Part of a small language model's weights.
Architecture: biases, tied embeddings.
Training: a variant of Muon for these matrices, 120M tokens, 6635 steps.
Each number is 500 + 25 x the weight over its row's rms, rounded and kept within 0 to 999. Layers, rows and columns count from 0. Numbers have three digits each. The size before them is the row's rms in percent of the matrix's.

# down: layer 7 MLP down (transposed), 512x128, rms 0.179, rows 392-438, columns 64-127
# up: layer 7 MLP up, 512x128, rms 0.311, rows 393-438, columns 64-127
down392 106:484514513494513476488479481561518496473467543513528498499502499544540513476481507470550469497470523521486540512501539488504512508496486495543478503463508486481494474567497524491484533486504525
up393 101:515495489502497495478484536486504542459518536543508505471530512494510467530510519498454505512520473498536483491485501487487487460470506536496512480533457460517462482528525485540457472513547531
down393 109:505510477504468473501539525500477493458507484561449534501488499507514479508486510539553521490500504503531429484535485497517508537496494506512479495495517485512486497454492485472500480525478493
up394 102:489488478519510508523504504475516502500529490491511468462466486504527478508505501487516526546451464508482502475508541485518555515535431475534518526447494497460504511514559470522502500503510472
down394 098:540547532479522498505520457455454489504478489508517502518496507495496482511502506514470496530520494475489456506502508516505504466479500542503491494492478479481456492494510510531490524489482539
up395 100:480500455516507509539523527460483529527506477492531509518507522453508517471504525489483492510525501496545517521491506527467505506481523472500559517520481473485498498512467528522503497536456495
down395 088:545528570456548452489506487487492494496490492514443491498555467456501460502488491471529464496486483492548487493519498488509501533468481530502517518499491492479549467518534534532504467484511512
up396 099:492507470528504501515498504486476475543505477487520510500516497470459514493542520473477483506517486502456480501488467592494484542516548511493512492528523499453477512537522517514502491526550512
down396 104:537499532485531502482498518509500514474495531534511489463492474485507501491499516541482455497522460496476488519522485474489518505473487506455543498526465550538488529515550508469504473506480550
up397 110:506512458464464515559489514483502518504478514430487519515490520492515464553513482528475464508472501551510508522483473470487491490479456496520506513513479523500495506507500497489481511499529485
down397 107:459489510510545492488505542508551476472499476520495507502506488507489552480464476465514481519517496511487514497476548546531501511503493524492486514517480481530476526511495490424510473495504485
up398 096:496493524515465491497481514513507464513524515515498528521515459500531533526482550492516524531524475490463522463494545507591500453518485475514483525506460494443514515492490526496477484516529498
down398 101:458495488487539522469488489484499481441514472502452487477453515484470534540546492505496480466551500506522526510511525431482517537490447459492505451488498493527481473508549513471510480495519530
up399 098:466504516530501489509541482413516447516485467503568520511534496539513511489534478516507491511534498541501480468486478530503487500486494467515536490537542481484475506504467540499493532485519493
down399 102:498471506537529527537493496501482519479496476530475491513476511468492463524513515495486477432489538491519513514480471526411510506491470539498463529476477490487485479545515484440523494528491492
up400 098:482442488495473533470527504457506491481496518483485476528523480515487467552495504482557481491478521504535533512472495510471545483503498489514479524466538518473533520528541478510549475512497515
down400 088:549505452539508497501537491504505448494506526504469512519485497467497509547514467472467520507467473473509483499497494509517520496477505492511458482551506477495528483483559484463498522532534507
up401 095:465468552500507472528504515537526507531540462488490497510504494463552433487517457471533529482543496561492511470479509505504510465489508437507524499512497521475520492481466479526506495488466497
down401 095:519531493519507497486523486487496523495530525479498482474477498510490523479506464500511498481517541500541522493554449486504449530459510480513543513480487532491498456457482475510536489540531503
up402 097:496536500501509504486470481466492474542487507475524506513487463504485497459504518453487484498534455518499534518501487516464503498473467489528486520485482462545533450472485508484478556536486529
down402 098:507478523475523450531510558519501492519501504492527481511483489442463544534526520500524535486547470517470481484466497516481478517475500508482473502481523490510458479443503457525484466527499489
up403 100:508485511523502469470459460486543541540505492514528553514490531545496496497530539484550474490545503484506513461462519475546506515495512442470502484479533520498453469512522470488486539500505493
down403 098:509553482513486488490450511491505477474480502493501518474483439495493491490489527484454552480498449484522519474488528528531473489523529474524535474518475527467477509519495531523497516487514458
up404 098:493545457485484488493498461494555511498500497489504520530532501451483553481464490499521491510544495538466492516445464490526545489497479503521531526486495503505482517480496502490513478513527502
down404 103:539516533543490456526542502521511539486482475540461519481483493505480476535503491501420511468541478523515464549478522493518502520473486482462510505513501482476499477481493486461503513486484484
up405 094:502498474475523503494465516516522459539478512531516536486544535515507483500534460528485508492506467494502477493514522515459508525498465520507503513518477504464513476520490497484538458528442524
down405 099:509505515494517479482490511505527519477513483473475482482513519484511541504499511493454474533445504525464505489494507505537435544507485493488510508504521506504470457566508535490528504533474496
up406 098:464527477457509518495555497497534550503499481495483464485463500489493501489471518502518471488543495475515463472514509466512502474475516485553522534468524547506532474523504532500517511488459478
down406 100:516511487525527536536566488505466518473490483520553519497480494502474482476444459500484484515522457484472489502526521512493497506513468474518496466485515548502487518559529526495509485474451523
up407 098:462503458486487520504514492467498483503510526489474529490531494529477555445465514509515472519493501519509455496532521512524486443507484469504559494497500474519473483537453515497507474479527448
down407 094:509485530447490481453520477495533530510509465516485475500513469518542510468525520500510501504517470478518510436499531499480471541487500513521528490495484535443517505516458500554498525489464460
up408 094:490483467532537518432473511454465471518481494486480473473525469517495458494492490529533501493503534518490493519491503480487495494485528535553521473504512423459542493537490490505537535471534503
down408 092:459492528495457497547470489511498480509477488453492535544491527482549515510546477491486514483480465503508529528504520548510505535484497500499524482465527526502500500485511487494500492497462523
up409 094:507523527489480503496508505465476474493495521457545483523517525520481529553521565511502556483485484542520500477471497504481516484494483509525469468442486507512496485519545475520508475479494486
down409 109:482456472446523472523558496531479501514537498476498504562513488496507459558509501439532506500464495497514499492465535495487509517541513488500528483526516511469476486508505482547505498473502497
up410 098:496496493490447508509532495512486528522522447533515461471510487472507555497517515541499465493480498494541446515520497505540494461502481492548528490479500462498497537505455501551525531494501501
down410 095:499526520519538514495522510497493520503450521505511529489431514588489572518491500482472498519510524502490514520494520513469465487524523483509515512469496562497483474509468521489515497491465491
up411 105:457451496535496518516529510514490452520470510487479482520535509478470513583495535515491468482503492553508503480543510520521507447546495523514474488527493483485524473550503496500496496543539470
down411 106:487483533521508509467486480502511497489498501481519546526527467497489476521519510507468485498510511498508510483500529493491504456497502506518467488537480518488537417550561503491489489510513495
up412 100:508503510507502527490515507505565471515525506503568480470521506525468535486498464525506511481515468494461457494506542499496452512527526468501463478482459485485495518482531508481506522473512431
down412 096:460483489533488470528507481505488549476470520455452532513473488512542481506520525480525478487453488518505510487482514495489505465518464510536531481494526493510529462473491532550492504508510482
up413 098:511502508491519485506524486492505531509499490501518478531497461455517455528516522484554540491488483501448478476512546474489534520535486512483462514522499502479481541515497500487508539501468501
down413 090:481527486514516478484531485517507519492434494479478476518499492495527526522486510519503469529483515469513503518493495475482520475461472503497491541494481459509529484526549494522506485497451476
up414 106:497532461509481499526518482487547515528484504477516519493468471506512504489483558490483483515522481528537502477528513450485501497453503504540508517497494488500501513525525515494497488502501487
down414 099:488495483503506471497477441533512498527469467422501513501543514507508483530534506531513481539514469523506504487489511532475497488513502494517493507500480498493477492477458511525533508516470480
up415 111:520470503470499508491470508516487516466520512486491493502445498546511450476526448513488495472519460516559464513508499517511497501512535530493501504519512523488483519518522512524462514483463466
down415 108:555478489482499512512503501547495547465517458503471494492509507544510533507469484503551519447534502492507461512486497535529477534482493486486535498446497491462503549509509532520498483505437456
up416 094:468466487522497520494501528528524538514501501455529502500470535489487532557503479480575486505506516429537502562494489474448533493462507508470449508457499528474514486552545489481488497483500509
down416 098:568513483463501537500501502504524496535447513495454520520527483483490502516534507490478502496512468452503481510491433502500475462479465489515504552488518503471511525490505516494492457500510495
up417 101:541508522463483506515534503501503481502512510550451479533520516514507526465498514515482450549510496450491532500541504512510545511493511495476510523490533484480518552507540531495499479494491472
down417 096:497522507505543470496480468519510473497508479490524546485523483503488522513483508467517487500497508506445493472472501518480503509487455541485512495503486454462450506516508536527535539526499531
up418 098:495469506486526506483515536504498503489468485523506462510532467526471508502532492522463532460515535492532532492497488509520453490506472482501521420485438481505520502524471541533486516559516530
down418 091:466495530493490525474527480501473506509542485494523501513497482527475517574499521469569470490517513479480458521496484478492523511510511512524507525474510499483516455429498471481508453473498513
up419 101:514485473499542497518502497543514497501530534500507501528500495501473498471517509501518495507522485528508491525552540518520526445486517524497550517496541487531469465542488533493449487491459518
down419 100:501486494504529501533492474507488482508492499501531554473506521498459476500506483518507473503530531515498484542493529522515508486506520456493424529442532482473512519504488517481484559496490486
up420 092:515480504537490499531534490544495469502508481488483530508549507435509531487506455532500527517516516517551496483508487455439499518521512511477489495507517457517495508468515515512529504486510500
down420 095:486482492494549502457493550490495563493461501500452450502485483518550492505499506465484468486492436501496500502529495497554534516484499482560522497492501509497496532521481464541490511544511524
up421 090:503488516498537487502523510487485499523475503526489520485520515512510491535500498514492491468461446524519451484483478518461479540505498484530508496507463511479480526515495490466463489517454497
down421 097:512507482525528493502470503497497493543509541493502483494515507515502475513522506524465500495437530546499502462492499528474486535508497486478493496526538497498511504598495492502483510522479489
up422 102:505472522491539499499526481539496529466511492510463480548467468512504468549531491537480544482511481506539475483498528502508505471523478529493515492501509481529479519545483516502535526467503488
down422 100:487496500474502525472478466536474482466472504475503520469537497495538540495437518491516512473492499478476494507518461465484557476483479472505505489484499513536524481513556492543467494522483490
up423 099:508502487526526502523506513457477512487535527502455538470519490479498516500468535531475480579529530486522448466498498510529527506505492515494510511535470492514476517518480493523495477540510520
down423 098:560535534512501506499527460495477533489524500480525510517494555482449489492483507452506486508481481465533496482522485517495533506499516528497499516514497548498483499502497524528499429523508488
up424 101:511509487489491499499524514501492479503521551486492488493481494535523468524512441490493492501486480522489485462457486528507519481475509489528505502502504507531486496437470475504487471506552489
down424 104:497500547498531471478491467475506531534495450541481507512507507502506526472508531476473502507541496514535513525516521498479491484479474509487505533477475487529505470396506528483480514513478491
up425 102:440508508494493481502501526477531473495513546515506508505530506511504462459497454493487491525554519502487487483525518469495461488505523535487458492549493470472468485493506474519514494477500444
down425 112:550498488502517557495508527484488499467501509534454452522463495478471546490515514498527453481479495476478502525500501530528507508489465533443487492508539515474516485506514456523495519510504491
up426 104:517444465487494519509480486490492530459514508532500487507492476469470492455440520498513504507599512490504494543517525506508529460507492500494539504464517503513494527524485506503476524518518529
down426 119:546528479503538474517530529495524493522494483511501499490523523484503501522505492503488481457366481494520498449490467483471518543474483497519483481521472492501487501547496506463517476512523492
up427 101:468466501520484443503502492500534505445495484465473505507528495511478476504508451518484495453488490497498498485543526456479540480533520555503499483435518500507484509512536537531506498491492519
down427 096:502496460495475516529497526495485472558485502490476518504464498501515513468486521510480484499509507488494502523472467486523471470517506471457509530549493457497489534492498544508529510484515495
up428 111:466500475536491510476495545429475480484500524516507524467511530490498561475494533469500481505482478526506467480527522482478484470502490504450511523527493492505520480492503541495473473528512485
down428 110:508509508486508496498484528477488550477483469465488488579542485494500505451498512513488515515564479529563493483482503510471466514504487469486482516471453496492548508502477471516485533520481503
up429 102:515504435495542474518493536460495517517519478497484491498545500508535506490475485537522489447480495484511504495531542511520508473514507513550469493480545467527491513560515489506532519485534481
down429 107:484512483516509515493498495491504492525516471472526515512483494465505555495505504516496479472506521468478478501474523470482489491494481415480507497479530485531547526463510504498496508467464534
up430 100:544525477534519498515515478467543514478479509470528488536498497513483503457492518475481491528536498494518468460485497496511515505510498517469475478499479469510539484528441473481497513509507476
down430 106:499467485473482478534520487464436485511488557451482511479500508520537507515497501486509473500524461499499500487490501560504463477521533517513518501510491499557495490514479508490504486503502508
up431 099:515519470500495541534539493511534529497527528492498502493464506506525465498498488465484484468522469539569455511488480457498516495484517516436516537521529490552461469496486525456492524525536479
down431 104:492517543494491496544527506483473519460517534506481454485473530482513478513471486515472502501487503534525533498482487443514486453524526538504497532496468508495460498505495489460492524490486500
up432 096:490525535507489494510466491490504462512523517514469534487515513531486515493507530471505471475493500463522487494498534494483524486520517533506471459507486472456502503524489517453502507517538491
down432 094:511505469511518523476491506485503506474498494487537549513470500537518483456480482520501460492493505502524526542476477495496455502489474451514516508503495513557518507539458485538510494494507519
up433 095:473492508504565497477463479491497482488524507509482537481483532508556529484506460506510553502523514512548499492539552507502532479491496537468496479484520471480486493461478517515478523492518470
down433 097:487477487475459499510508520490480551518512546516523512511512487503436517492505507491508484490534531499469522536484480516563542482491504492523491517516487474523453499501524450512544505518448550
up434 095:526514549499515509482467494513503496437469486437496530470499507467461533526498525498487516508471505482524491488509509461506509451466508502524560493507501474530513496533523502511542498513531507
down434 098:501504546505483482491491506481473522580533517535464501521496495529559497458528527456510464494511494510483492514503492499499491480522517512493503482468533504504530501443534480487535518502497518
up435 092:516546500521459537452475478504516485466545472500499514492489507495491525457502513492492512478501520492496459540511518462502484506474483539495511482519480479470511509517480490521472534536535458
down435 098:523528478498517490523487487499525496496499559487451485532459457497493493479475458499483522511507499469511484484443534508485486515535482506550490496503520512463512495512481510535447481536450493
up436 105:518477529541529510517500483514447458490523505490517478513487512453524489478470486561476493445510459530492491477503561511484531511525517532527546513507423481491514521531523503489514467494527463
down436 093:489504439506490481488467483455568538541505523488509464512493461519473478526511490466502507467468483483502512507505474468513452477508508464513479482513525520468501501483482488500459514511509472
up437 104:485498491502554515503482572538474502500550535474496504497517516487512443519493528470515501485513479503540506485483548492508540484450507482527497514497478506509495438460516510490481464460481543
down437 122:466501536450475532570473497467499494468526495520511531534473510477535501564508522494475462527494493484513497497462515489479508539512460537477549503468510465501480507515500532457511451500494439
up438 094:524495517508569511520509505516484478454509490493540523503511472520515521541480523503502492517476496486490510450521509467471492490510499485473576508505512465451443521512542495488468478488453516
down438 101:453475493546464493525485515474508474485567519512499513489539546498491495514529440508517456506455447541495510518502522458523512488484508537507511531530480511525525486507480541480500511514500477